Each number is 128 + 32 x the weight over its row's rms, rounded and kept within 0 to 255. Layers, rows and columns count from 0. The size above them is the row's rms in percent of the matrix's.

# layer 7 MLP down (transposed), 832x320, rms 0.0368, rows 374-440, columns 256-287
size [102 104 104 103  93  99 100  93 111 102  95 107 104 101  99 105 108  99 101 100 107 101  95 103  95  94  94 104 108 103 106  98  99 100  98 102  97 102 112 102 107 102 103 100  99  97 103 100  99 100 100  99 102 102 101  94 104 103  95 105  96 102  95 100 103  92 102]
[[160  10 170 142 148 139 146 158 129 112 143  93 122  72 113  86 163  89 117 167 102 178 141  70 148  96 141 132 130 122  93 143]
 [ 98 109 128 170 184 141  95 150 147 177 146 102  81 129 174 116 165 108 126 157 137 113 155 134 122  97 136 106 113 162 122 130]
 [108 104 119 111 141  73 155  91  86 147 140  60 164 176 133 136 156 153 147 151 141 230 154  97  87 143 185 107 134  81 118 151]
 [105 117 113  88 147 122 145 138  79  58  84 209  99  75 170 167 114 156  97 135 139 139 121 125 109 152 138 119 112 119 116 133]
 [ 68  97  70 116  89 145 150 127 142 165 174 130 138  97 120 137 139 130  73 149 143  98 131 111  49 188 151 122 148 127 129 140]
 [109 105 147 117  93 169  83 180 141 198 106 156 114 150  94 114 152 136 128  86  82  47  78 179 100 183  82 136  98 130 155 126]
 [167 159 175 154 148 153 153  93 123 203 185 126 111 138 142 128 149 144 124 119 184 171 138 102 165 160 117 191 148 159 186  49]
 [127 176  99 154 103 166 120  80 188 136 129 127 137 144 123 111 144 118  69 138 133 122  60 134 137 168  97 123 121 155 130 158]
 [122 152  99 138 138  97 132 115  82 136 129 149  66 131 111 132 132  74 111 128 137 127  92 145 135 121 111 174 118 175 144 137]
 [ 74  85 135 135 161 117 174 133 116 110 121  84 138 110 120 131 138  76 122 125 130 138 152 173 193 129 103  95 123 170 127  85]
 [ 87 120 144 124 123 138 123 182 117 160 176 138 120 113 158 117 147 172 139 139 163 121 113 149 134 131 117  88 113 129 114 113]
 [ 95 126 113 118 156 129 159 137 126 116 149 159 132  82 114 127 160 175 147  89 132  54  97 110 160 165 129 113 140  81  53 122]
 [127 154 150 152 134  73 176 105  71 109 126 120 123 125 112 146 112  98  83 167  84 158 120 124 127 135  96 125  31 174 123 135]
 [117  96 139 166 116  61 193  69 133 159 139 130 133  88 154 146 127 125 105 163  96 116 163 117 132  96 115 123 155  86 109  98]
 [128  41 122  93 163 101 100 111  97 124 105 117 111  78 116 144 152  78 111 130 102 106 170 116 138  93 168 135 141  54 119 147]
 [124  94 175  94 104 172 154 107 168 112 114 115 133 108 134 154 159 156 152 206  68 129 135 141 142 125 147 187 141 178 103 169]
 [153 138 147 139  54  81 118 133 147 132 132 119 157 143  87 135 103 190 123 153 111 146 113 116  82 125 125 126 154 153 131 134]
 [117 100 120  95 124 142 116 165  46 125  93 157 142 127 138 116 178 132 133 114 104 125 103 122  68  73 178 105 111 137 129 109]
 [121 137  80 130 124 159 165  80  95 128 162 163 136 206 131 134 157  95 152 159 219 117 145 155 162 149 190  58 120  73 111 114]
 [183 172 159 125 146 112 126 134 130 128 192  98 111 169 103 130 146  69 120 122  98 115 120 159 132 114 124 165 111  86  97 216]
 [160 127 122 105 133  40  95 156 135 146 151 154 178 122 139  75 168 148 118 185  97 117  96 197 145 136 160 158 178 122  84 120]
 [175 136 136 173 143 157 154 137 140 143 134 198 135 118 160 190 133 113  89 117 143 131 138 143 145  54 130  99 168 117 135 135]
 [133 135 136 148 138 138 120 113 121 137 154 151  80 125 139 157  83 151  75 162 135 118 147 168  97  76 155 131 141 133  82 208]
 [155 103 142  73  81 117 114 144 112 102 174 156 153 105 124 120 130  97 127 108 105 132 218 153  95 124 119 123  63 117 102 130]
 [116  82 152 131 167 149 151 165 155 111  96 105 172 134 115  89  83 127 196 145 163 107  86 102  56 181 112 117 188 183 124 144]
 [113 129 169 124 156 147 156 129 126 108 156 108 146  95 131 155 161 155 123 147  97 128  77 135 146  75 181 154 127 137 174  81]
 [142 170 212 153 160 115 170 133 116 179 195 114  69 138 148  78 170 143 102 111 198 101 135  97 124 118 135  65 132 129 121 180]
 [190 145 152 139  89 128 159 101 116 111 147 139 145 144 131  81 120  84 106  99 140 133 168  83 136 143 135 153 141 179 107 169]
 [157 110 119 171 145 154 112 141  96 151 124 177 125 120  84 121 104 163 185 129 130 135 169 137 123 102 102 130 154  83 162 126]
 [117  94 111 154 100 137 163 109 119 114 108 113 125 157 151 111 203 127 167 104 125 174 152 140 151 177 114  51  59 133  95 176]
 [ 56 122 173 152 171 141 115  77  96 192 117 163 128 106 163 142 111 112 116  98 146 119  98 134 100 170 124 128 148 123 160 127]
 [ 89  97 102 192 121 118 115  92  91 117 123  91  66 119 145 134 125 140 111  84 158  63 128 170 128  50 117 145 137  88 148 112]
 [156 104 110 179 134 155  71 126 167 107 130 155 132 184 138 156 109 145 159  89  98 122 157 143 118 118 138 126  94  68 126 126]
 [104 167 150  82 105 123 184 136 191 157 120 125 110  94  85 129 111 104 184 107 105 125 131 157 143 124 166  79 111 145 164 127]
 [107 144 141 112 119 122  61 145 138 183  95 147 103 152  96 132 162 176 176 170  82  91  88 133 124 125 102 175 102 132 169 144]
 [150 159  73 101 148 164 157 154 108 107 144  76  52 151 148 125 121 151 151 121  90 146 183 147 123 181 167 121 101 123 159  89]
 [159 106  70 181 132 144 110 136  66 137 135 101  70 177 135 108  93 124 101 158 157 147 162 158  96 131  88 178 119  94 107 157]
 [141 150 106 174 111  96 127 154 176  75 138 116  22 130 143 106 174 109 128 130 163 106 157 144 115 102 125  86 158 112 181 180]
 [110 122 188 153 187 125 114  72 216 131 169  88 127  79 113  45 133 121  92 152 140  68 190 137 161  91 132 150  80 138 180 102]
 [ 94 127 158 141 108 147 120  79  67 117 190 110 145 112 135 100 173 148 100 131 121 179 202 165  89 107 137 124 153 215 105 180]
 [106 109 102  96 143  40  98 155 131  97 139 160 109 117  78 151 130 120  67 175 101 173 120 134 174 112 111 166 111 142  90 141]
 [137 192 178 163 156 121 117 136  75 145 144 109 117 147 154 161 151 182  96 192 150 155 173 122 133 115  98 140 134 128 114 166]
 [155  99 222  93 141  78  93 184 104 149 147 178 201  83 193  96 128 122 105 127 167 204 147  68 112 136 147 128 126 157  74 128]
 [119 177 119  82  72 133 147 183 153 184 119 172 149 134 112 143  84 168 186 120 145  19 136 100 165 126 125 133 103 116 192 114]
 [127 136 146 100 129 132 159 170 154  76 171 154 105 101 121 146 163  94 133 142 125 107 154 129 111 142 118 147  81 150 103 107]
 [175 138 109 143 124 107 131 130 162 185 162 124 149  86  85 124 208 162 109 159 121 116 136 124 124 155 133 131  69 145 145 124]
 [157 115 112 101 131 113  97 111 120 142  47 128 194  70 116 124  79 171 119  90  96 125  96 132 169 118 142 154 148 133 168 114]
 [ 68 136 107 117 116 116 105 120 124 112  73 164 143 130  95 176 105 146 117 118 109  89 127 214  89  84 143 104 112  92 141 160]
 [220 128 130 166 136  78 119  68 133 107 169 136 127 127 104 129  42 106  81 176 164 145 136  98 133 124 124 123 172 148 148 103]
 [145 114 166 160 116  90 133  68 113 117 112 147 146  58 146 120  94 188 134 153 141 169 130 139 102  80  76 100 134  92 137 105]
 [157 143  92 144 130 112  87 127 114 142 205 134  90 133  88 122 127 111 156 153  86 151 120 114 131 161 122 100 101 105 143 167]
 [131  83 118  84  40 103 127 145 141 122 161 139 103 136 161  98 120 118 140  92 105 150 121 145 154 137  65  93 136 123 122 106]
 [127  93 175  91 153 182 178 161 152 161 130 111  99  73 162  68 118 111  98 140  95 129 114  82 144 147  99 127 141  84  77 145]
 [160 122 178 157 120  84  86 144 121 129 129  92  98 121 123  79 130 153 156  90 146  68  98 155 134 140 158 148  91  97 103 125]
 [177 134 158 100 152  98 120 137 148 160 160 127 129 120 134 137 100 181 163 164  81 170 149  96 114 100  86 139 123 153 126 170]
 [116 114 177 108  81 161 138 127 162  90 138 151  83 118 136 100  74  99  90 154  91 111 109 126 117  97 126 145 164 145 117 138]
 [185 150 144 119 182 103 163  96  64 127 141 111 157 168 146  83 117 163 156 106 151  98  49 110 135  71 135 109 133 136 120 129]
 [ 96 125  92 149 152 140 149 144 130  99 108  98 104 191 139 104 110  98 151 143 121 131 145 144 126 130 108 157 197 196 136 141]
 [104 105 109 112 135 124 118 101 138 142 136  99 147 147 143 106 107  66 156 157 166 158 110 122 158 145  87 129  71  70  85  97]
 [130 148 111 143 133  93 100  96 134 164 193 130  87 158 173 181 144 138 187 145  96 177  91 171 141 156 192 142  63 145 145 152]
 [ 99  97 127 158 106 115 132 132 115 127  96  87 106 109  78 137 166 159 131 144  90 147  89 128  42 168 114 109 113 217 125 116]
 [104 111 117 116 128 130 129 170  88 120 130 182 144 115  96 188 170 154 144 137  73  71 140 196 110 127 131 111 136  77 132 111]
 [143 104 130 182 112 126 112 143 158 101 126 112 131 104 109 136  76  78 114 139  95 108 101 164  84  93 133 116 144  79  86 114]
 [130 141 162  63 152 142 195 123 124 107 100 118 124 124 167 144 106 149 101 135  91 131 139  84 151 145  94  79 129 126  89 126]
 [110  83 127 140 150  78  79 100 114 207 144  68 113 113 127 112 149 167 101 118 116  56 109 195 121 145  93 119 195 137 145  63]
 [133 165  71 141  75 150 153 127 160 155 155 108 128 125 110 158 105 120 143 189 130 111 131  91  99  72 156 139  94 134 118 162]
 [105 101 126  83  93 110 173 143 150 154 108 139  84  48 110 138 111 129 137 149 113 139  98 176 191 132  88  98 187 157 130 107]]
# layer 7 MLP gate, 832x320, rms 0.0408, rows 375-441, columns 256-287
size [105  98  96  91  97  96  92 103 102  92 109  86  96 100 100 112  99 102  96 111  93  89  97  98  91  85 107  99 106 104 102  97  92  99  94  99  91 110 101  91 103 104  93 104 103  94 108 104 100  95 101  98 105 101 110 102 101  97  96  91 102  98 100 102 100 100 102]
[[151 153 118 119  64 169  68  59 137 134 127 141  47 179 146 132 134 169 105 126 113 131 128  78 149 140 176 103 102 164 163 126]
 [123 105 111 107 100  63 172 140 159 139 118 227  89 194 118  79 137 124  95 101 149  99 179 115 165  64 106 158 151 156 143 155]
 [157  78 107 146 159 114  94  96  78 110 119 146 114 100 125 105 127  87 123 109  97 205 177 104 163 122 156 116  31 102 140 135]
 [174  83 211 124 153 125 105  69 134 126  80  66 102 144  84 129 137  86 101 111 131 113 128 172 114 123 154  80  99 175 135 148]
 [100 113 144 151 135 138 183  89 100 142 102 129 153 166 155 148 101  74 164 125 159 121 109 117 120 111 142 142 134 114 130 156]
 [ 85 154 115 124 109  74 103 135 142 139 114 152 112 178 160 147 134 126 115 132 103 103 132 145 148  90 135  87 149 149 100 182]
 [116 187 126 160 148  60 173 135  92 167 137 172 137  99 146 100 140 108 159 146 173 153 165 157 105 140  92 145 121  97 111 114]
 [169 103 127 149 108  84 160  68 117 106 143 147 141 157 131 170  88  80 144  97 157  42 157  96 121 125 133 162  83 114 100 156]
 [164 119 144 135 149 160 131 118 167  93 146 162 134 146 101 188 104  57 135 126 120 139 122  79  92 100 102 192 191 153 181 136]
 [167 129 116  98  95  98 115 105 121  89  40 110 143 162 109 109 111  81 103 135 159 153 103 132  89 129 122  59 125 129 133 169]
 [183 151 163  83 123 174  91 127 125 185 139 131 122  99  79 155 178 128 119 127  82 159 156  94 127  65 110 143 128 174 119 139]
 [124 170 117 118 151 118 119 155 142 144 131 121 138 161 107 123 129 129  93 146 126 147 150 133 137 159 151 135  38 143 135 138]
 [150 132  84 103 171 198  83 118  85  71 191 156  83 144 180 127 165 149 133 124 175 112  79 116  79 147 126 128 129  87 121 130]
 [ 92  91 117  69 149  83 139 172  70 146 122 101 197  75 112  87 104 171 197 120 185 119 117 147 105 202 156 109 140 137 133 137]
 [131 111 130 162 112 141 179  95  94 133 122 159  68  85 101 120 139 133 126 132  90 108 178 167 112 149 147 158 150 138 144 103]
 [149 133 173 114 168 116 107 134 112 144  85 146 132  92 168 139 113 133 166 159 120 101 126 132 125 169 132  98 189 161 145 200]
 [129 138 175 113 158 112 151 123 111 170 172 142  83 178 105 150 174 104 106 131  61  93 157  98  97  99 105  94  75  91  65 158]
 [130 109 168 139   2 150  80 176 128 115 111 111 154 166 108  85 140 132 103 157 111 140 116 141 179 131 119 149 120  97 109 112]
 [111  80  76 126 122 118  61  89 136 184 153  84 114 156 117 107 127 139 138 134 134 129  81  93  40 110 122  50 124 109  91 126]
 [150 117  77 135 102 113  93  97 133 172  81 127 130 181 108 159  80 130 107  80 101 142 122 144 156  81 105 129 108 123 119  84]
 [145 138 144 153 173 113 143 151 152 146 147 101 103  98 171 119  97 134 155  79 148 103  84 116  64  92 173  85 148  97  85 118]
 [107 165 167 183  99 150  91  65 154  93 114  97 110 124 101 147 140 103  81 134 144 156 153 162 138 140 105  63 125  72 127  45]
 [134 105  94 127 115 118 139 116 133  99 109 109 151  96 117 124 151 165 134 121 113 183 152 137 119  89 142 142 110 143 111 107]
 [ 97 112 103 164  80 119 126 118 160  86 174 105 135 155 103 153  72 118 161 140 164 100 118 123 171 173 122 134 137 114 140 104]
 [ 94  99 126 116 149  81  74 106 158 154  87  82 117  89  82  96 105 121 101 146 142 143 126 115 138 154  96 159 122 136 105 134]
 [157 129  54 118 132 114  84 136 131 133  90 106 193 118  71 153  76 123 134 144  83 195 107 149 108 137  98 146 139 155 117 112]
 [153 163 107 111 100 162 168 160  97 148 123  69 185 146 157 111 105 129 154 179  92 129 176 101 146 159 160 124 119 123 140 148]
 [148  97 101 135 155 167 147  95 104 174 166 111 102 167 119 124  76 182 110 196 151  96 171 165 125  43 148  31  67 108 146 109]
 [110 168  93 106 148 138 128 106 140 104  52 113 120 157 112  63 168 189 145 112  62  97 114  95 108 123 160 116 109  99  78  98]
 [156 117 142  94 163 107 207 142 134 194 141 160  96 162  92 108 129 162 128 148  76  97  96 199 183 144 144 189 148 152 187 138]
 [160 158 131 137  78 147 106 149 156  59 156 143 131 149 119 136 128  93 168 146 129  94 146 169 149 110 182 129  95 170 109 127]
 [101  91 124 140 109  73 124  77 116 136 138 112 166 135  78 100  77  63 114 121 180 101 153 142 180 151 116 180 138  97 148 110]
 [129 128 119 111  77 183 189 133 142  90 122 133 139  87 102  99 159  98 140  57  89 126 148 114 120 173 124  87 127 193 145 148]
 [ 92 153 121 148 146 139 151 114 148 134 140 107 122  80 163 143  77 147 104 120 191  94 121 104 125 131 146 163 142 152 114 116]
 [158  84 142 106 153 102  85 148 138 131  98 175 129 183  59 111 154 130 127 125 137 140  64  77 117 171 154  83 143 185  57 164]
 [119 120  95 139 142 129  83 126  97 141 147 138  72 122 109 169 162  73 172 144 108 118 135 103  79 126 176 111 116 121 172 160]
 [128  71 146 156  91 134  64 135 174 120 187  97  74  93 132  93 129 163 128 154 148 148 162  98  89  83  66 120 125 138 106 178]
 [122 180 167 162 188 161 105 103 111 158 119 117 145 140 107 112 161 107  98 173 114  91 124  41  85 132 140 127  79 128 155 154]
 [138 115 136 130 148 121 147 140 114 157 178 158 196  97 116 150 157 148 156 121  63  63 166  82 122 103 114 167 132 169 125  87]
 [175  88  59 175 162 121  96 121  99 109 121 134 134 106 137 115 142 161 201  56  58 156 153 148 147 126 118 121  95 145 147 173]
 [114 102 167 142  88  98  28 135 182 125 205 112 134 154 177 160 163 159 116 120 113 169 112 112 134 136 109 136 104 147 148 123]
 [ 84 147 127 147 108 163 132 143 165 108  90 117  75  92 134  98 119 115 166 125  84 168 137 142 164 176 119 127 139 181 103 155]
 [118 179 100 157  94 202 195 155 163 110 165 134 159 170 130 199 142 125 177 128 204 129  98 163 128 154 145 173 130  82 165  91]
 [162  95 144 179 119 153 103 136 132  92 137 114 156 160  69  91 144 136 116 123 101 119 142 173 149 104 141 157  72  97 118  79]
 [113 122  84 141 123 183 137 146  94 108 123  32 119 136 130 135  89 148 146 147 125 102 112 205 162 101 171 114 148 110 128 179]
 [104 127 179 100 152 119 164 114 114 174 117 159  73 162 139 130 150 103  85 164 191 155 143  72 165 153  87 133 134 128 111 154]
 [136 158 176 105 131 122  71 178 107  70 154  58 132 184 175 114 104 161 154 102 129 114 112 157 160  74 150 156 137 130 149 167]
 [153 120  76 122 140 109  39 148 163 170 108  94 168 146 148 113 111 178 162 162 135 111  48 120 112 119 168  76  91 101 130 182]
 [ 77 180  76 137 182  79 156 101  93  76 128 136 126 107 105  79  42 128 168 120 129 101 134 127 178 121 151 136  98 117 168 150]
 [134 182 182 103  94 114 127 152 135 124 141 118 147 120  59 149 144  65 113 128 129 125 152 136 133 101 132 112 120 127 105 132]
 [ 87 112 233 116 170  93 109 109 130 117  73 130 159 150 109  97 133  46 123 118 188 141 135 177 148 113 126 155 172 164 111 173]
 [ 95 110 129 135  96  95 127 143 136  78 187 147 135 115 115 178 147 131 189 152 144 129 143 165 124 121 149 188  83 148 128  64]
 [114 101 103 132  77 139  79 150 135 144 158 110  27 118  87 135 157 106 107 157  92 176 130 112 154 136 118 153  93  96  88 165]
 [142 126  56 197  81 170 132  96  95 220 176 182 142 106 105 141 191 160 116 137 128  96 144 134  91 139 181 132 123 158 151 222]
 [142  92 149  98 152 116 134 150 114 131 119 179  72  88 107 125 151 126 134 134  73 118  97 154  97 180 109 128 197  98 160 114]
 [132 137 112 143 141 113 116 150 152 145 103  74 106 193 116 149 118 111 177 138  96 172 128 142 196 102 123 100 148  96 100 138]
 [119  85  90 144 160 152  78 114 152 153 116 159 142 128 137 107 100 137 117 147  98 193 123  92  78 127 115 141 158 123  80 104]
 [177 128 139 144  95 100 132 156 154 156 111  66  59 139 191 156 109 152 133 117 113 103 121  79 120 143 193 158 117  89 128 133]
 [ 95 150 129 165 165 136 171  99 140 102 102 104 143 167 102 136 129 164 111 150 119 127  69 152 136 187 118 121 151  86 144 135]
 [132 171 137 166  68 126  85 133 118 147 155  89 104  93  90 153 128  75 164 120 153 102 140 110 147 152 125 113  70 106 110 161]
 [ 57  61 175 147 153 168 143 181 147 113 161 206 124  79 138 126 166 167  87 167 127 163 215 156  77 151 126 126 144 120 137 132]
 [195 157  82 120  86  93 135 110 132 175 125 139 160 144 135 114  89 158 148  89 140 100 179 140 139 185 125 163  64 194 161 171]
 [138 165 117 124 178 116 151 175 130 128 122  69 132 178 167 196  91 195 101 178 139 159 102  66  80 138 139 131 141 105 122 123]
 [ 97 151 116 124 119 136 101 121 128 142  95 168 107 114  98  70 123 124 152 130 127 136 111 163 183 107 150 151 157 109 127 115]
 [122 135 138  98 169 150 153  65 126 122 119 168 161 133  70  99  99 160  77 152 147 109 106 160 169 183 103 188 150 127 196 103]
 [146 130 103 134  87  63 148 120 157 143  94 137 119 134 131 106 133 147 143 101  75 128 145 139  83 118 134 169 123 137 133 214]
 [148  32 145 152 104  90  94 149 164 130 129 170  92 166 109 120 113 175 146  73 105 109 128  93 142 130 204 131 105 162 129 122]]
# layer 7 MLP up, 832x320, rms 0.0388, rows 375-440, columns 256-287
size [106 104  99  87  99 100 100 109 101 100 103  99  99 100 108 106 101 100  97 107  99  90 105  98  92  91 102 109 101 110 101  96  99  94 105  97 101 111 106 104  98 104 102 100 101  98 100 103  99 104 100 105 101  99  97 102 101  95 106  93 102  97  99 104  95 101]
[[167 162 101 107 118 111 129 105 202 138 124 136 193 178 115 151 182 173 137 118  93 101 166 186 123 101 131 148  98 145 144 167]
 [132  45 156 109 125  87 133  97  65 109 165 169 159 111 124 129 174 123 126 122 130 125 154 177 114  97 143 150 152 149 133 179]
 [110 159 126 136  94 151  85 159 156 157 106  93 144 166  87 167 124 107 158 153 149 103 149 141  91 121  81  37  70 130 131 161]
 [189 216 102 114 170  40  79  77 134 127  82  68 105 157 147  78 144 118  82 135 131 140 150 123 216 124 110  98 135 114  89 123]
 [185  98  67 185 132  68 102  98 144  79 182 149 139  91 130 147 150 143 117 134 145 148 137 160 147 155 138 117 123 120  86 143]
 [123 148 172 100  82 145  93 114 124  84  96 155  84 101 127 121 169 121 121 121 172  94 135 141 115 119 132 151 123 153 184 143]
 [174 134 123 132 137 129  78  70  73 163  87 152 151  14 126  98 171  94 134  78 139 109 168 134 137 165  93 123 125 110 113 191]
 [106 132 112 103 145 130 126 117 136  84 148 113  66 170 110 128 135 152 129  80 130 133 114 130 151  89 108 162 117 139 129 115]
 [114 133 118 162 114 155 113  94 117 206 122 120 110 120 138 126  79 168 122 101 170 124 151 154 178 156 132 103 150 127 124 135]
 [ 98 113 164 116  82  59 171 160 105 108 120 119  87 113 143  56 106  77  95  88 124 184 179 157 103 163  80 108  85 114  88  78]
 [150 158  97 108 164 156 132 153 145 120 155 140  98 131 120  98 129 117  88  88 132  66 117 106 181 133 124 123 103 181  60 130]
 [160  71 102 158 127 114 133 139  79  98 100 141 136 123 115  70 130 159 174 144 109 112 130 175 140 126 123  94 164 178 145 160]
 [126 156 108 149 107 164 167 160  96  94 121 126 150 120  70 112 108 164 128 162  97 109  92 138  96 127 111 147 162  55 125 137]
 [121 146 143  88 122 160 116 191 112 144 105  69 116 120 122  96 114 114 149 134 121 162 161 115 101  95  83 165 124 164 156 125]
 [140 165 117 137 136 110 141 124 114 136 121 108  81  81 131  97  83  75 158 128 190 132 118 179 188 141 169 148 150 180 123  94]
 [117 148 132 101  85 128  92 111 163 163 194 171 137 142  77 131 107 103 153 148 170 103 101 216 148 111 117 122 125 153 122 126]
 [142  84 101 151 128 135 118 141 145 114 163 160 164 144  83 101 116 145 107 114 125 102 149 113 158 161 114  92  90  64 150 105]
 [117 180 115 171 169 164 137 145  64 134 151  81 107 179 113 125 134  65 127 121 153 148 131  66  96  94 101 201  64 107 129 163]
 [103 161 124 104 141  93  81  96 147 111 113 111 156 151 174 133 135 138 140 149 129 133 136 104 154  98 115  86 125 165  68  94]
 [105 141 111 141 107  93  92 117 122 151 142 115 124 105 153 137 208 154  96 133  72 119 121  85  77 105 100 106 101 200 140  70]
 [174 116 148 167 128 156 182 165 126 122  67 143 218 120 114  90 116 173 163 134 144 117 164 102 198 142 187 111  97 147 175 116]
 [115 158 170 148 181 104 120  58  93 129 138 160 142 108 120 116  86  95 169 133 134 184 131 107 125 111 130 129 105  81 144  92]
 [164 184  70 168 135 160 113 178 130 154 118 161 105 114 149 113 152  78 159 113  91  97 145  91 136 162 123  76 104  74 142 149]
 [187 145  91 112 108 114 159 157 134 173 107 138 155 126 140 154 106 107 140 142 150 137 148 203 164 112 206 125 116 153 152 176]
 [108 119  70 152 157 160 117 159 141 116 123 141 142 115 144 149 124 168 152 182 132 141 208  92 132 171  82 127 117 199 141 137]
 [ 98 100 104 114 134 128 153 123 115 122 149 140 192 100 160 122 106  95  70 169 142 161 119 163 106 137  45  96 125 111  79 158]
 [151  88  90 131 110 151 115 152 186 115 156 143 122 102 145 163 104 137 113 154 196 118  78 119 140 102 181 135 114  64  42 144]
 [118 136  55 104 159 177 173 150 103 127  47 144 155 140 147 205  35 176 162 185  88 153 108 111 178  67 100 156 110 174 148 138]
 [156 115 124 131 151 167 136  90 103 154 123 146  92 118 139 162 168  75 156 102 128 145 156 157  68 130 175  70 113 213 166 184]
 [130 110 128 162 134 179 170 120 164 104 106  64  52 134 117  60 115 133 101 125  87  98 109 189 100 165 125 181 200 176 115 102]
 [110 139 142 152  85 136 142  73 118  45 133 141 144 145 156 105 120 125 110 146 201  82 117 198 147 114 110  88 153 156 132 129]
 [122 135 197 161 151 170 142 102 131 118 117 160 141  46  82 151 188  31 159 117 165 125 187 143 138 158 148  88 154 189 123 111]
 [159 119 128 140 107 130  92 187 125  76 104 173 151 131 155 121 150 117 185 150 194 150 120 133  82 142 114 124 117 152 164 155]
 [133 116 130 103 170 139  93 140 116  85 157  71 115 102 131  79  99  90 115 126 130 136 167  77 115 144 141  83 126 117 118 102]
 [185 127  79  73 190 124 129 141 160 137  84 153 107 157 124 102  98 141 111  88 154 131 138 162 109 131 159 118 131 188  75 164]
 [155 129 103 127 174 105 150 129 156  84  81  99 195 111 106  86 199  66 116 123 159 129 123 156 121 127 167  35 103 145 165 123]
 [ 97 139 156  73  83  83 122 125 164 138 175 126  91 226  94 197 210 147 111 122 139 120 148 131 123 161 174 153 108 153 144 107]
 [149 182 183 156 187 109 116 100 127 157  95  81 132 117 165 119 135 128 118 116 137 104  89  92 140  69 151  92  79 138 111 140]
 [183  92 130  80  74 150  87 145  54 150 138  89 100  96  97 191 163 130 113 148 107 143 141 126 137 146 137 118 139 141 156 137]
 [119  33 170 121 167  52 118 126 112 164 136 168 105 101 151 119 159 152 101 111 120 151 172 137 147 117 120 139 126 168  86 155]
 [ 85 136 136 109  72 172 164 126 166  96 139 129 140 112 135 108  47 149 155 189  94 126 111  96  79 118 143 106  80 139  93 143]
 [164 152 153 125 134 105 164 142  70 123 121 105  47 107 106  89 101 140  92 139  88 138 139 157 126 145 133 120 140 211 148 150]
 [ 70 127 131  61 146  84 145 118  93 151 139 154 203 175 112 160 134 150 107  68 111 124 116 175  97 134 116  56 124  75 154 118]
 [183  96 145 182 106 165 134 104  73 144 117 171 129 114 111 154 145 117 153 157 104 116 141 109 101 111 147 113 133  77  83 109]
 [161 118  82  58 254 126 125 141 163 144 137  86 125 149 133 132 145 165 166 173  87 126 128  84 136 130 134 123 128 104 119 106]
 [138 172 140 158 124  88 175  80 124 163 185 112  64 150 187 181 147 125  96 113 159 141 132  64  76  90 105 246 136 137 118 113]
 [ 91 129 177 116 140 152 182  91 110 185 102  77 207 159 138 126 143 161 161  90 127 164  75 128 177 156 157 186 107 124  82 103]
 [183 111 212 170 131 180 148  78 120 151 145  81 144 146 138 112  84  43  79 172 111 127  87 156 165 168  63 172 130 143 139 143]
 [100  99 131 168 116  85 105 158 166 150 136 115 110 179 135 114 156 121 119  98 123  83 130  57 103 112 117 163  65 185  65 149]
 [103 165 127 180 118 134  64 106 146 171 112 160  86 165 153 164 116 142 148 140 129 113  83 174 152 150 123  87 116 113 147 110]
 [146 125 128 138 120 183 213 128 125 141 127 199 141 101 160 122 131  89 120 149 112 117 106  63  74  95  96 124 128  89 135 121]
 [ 90 155 157 127  80 144 117 150 111 118 194 159 163 145 153 155 105 181 133 172 113 184 128 142 106  83  95 124 112  69  82  72]
 [199 109 187 128 111  83 174 108 155 160 120 129  90 124 118 157  80 130 141 190 140 119  97 151  69 127 230 134 115 165 128 122]
 [107 183  96 150 105  88 208 168 144 121 123 135 133 135  73  80 145 124 168 154 134 130  81 171 173 179  83 119 192  79 113  79]
 [115  50 155 155 140 114  28 136 171 111 164 202 105  68  98 106 136 114 120 141 159 108  95  89 110 181 106  81 118 108 143 171]
 [127  98 123 189 134 110 120 164 164 168 124  86 123 140 104  80  94  87 172 176 157 149 158 152 160 169 101 111 139 106 165 122]
 [121 158 107 139 109  80 153 125 106 132 167 176  88 135 122  68 163 120 103 118 109 143 156  93 128 158 187 160 177  84 124 107]
 [ 67 102 189 137 115  61 135 131 176 115 103  88 116 156 164 116  88 106  68 171 150 166 128 127 136 116 144 160  92 154 119  64]
 [137  94  98 106 130 120 163 142 110  67  80 145 105 127  75 143 162 127 113 109 153 118 129 121 166  78 113 169  87 176 165 129]
 [160 132 110  69 149  80 110 151 163 101  27 187 112 135 167 113  66 145 126 161 111 106 117 168 157 138 182 111 173 169  88  74]
 [142  81  96 129 109 158 137 129 150 126 186 161 124 156 151 119  84  87 102  83  76 143 137 177 112  75  69 120 103  95  82 181]
 [123 125 130  52 125 123  99 135 129 134  90  71 132  84 170  96 151 177 119 180 138  99 114 163  47 152 126  34 157 148 168 174]
 [ 97  85  59 150 122 100  78 171 153 127 146 161 141 182 120 108 131 145 131 132 158 103 151 114  80 156 104  70 164 146 136 138]
 [119 111 132 133 149  83 188 218 155 111 103 119 108 116 171 178 134 147 123 142  99 113 145  82 151 165 140 104 136 151 173  85]
 [ 61  80 154  89 128 103 128 124 123 115 157 146 140 122 146 181  94 119  95 116  88 135 105 116 168 122 148  96 179  94 152  97]
 [ 91 123 150 134 158  82 104 153 162 139 143 117 155 172 118 156 142 140 146  82 119 116 164 149 159 114 105 128 119 168 107 142]]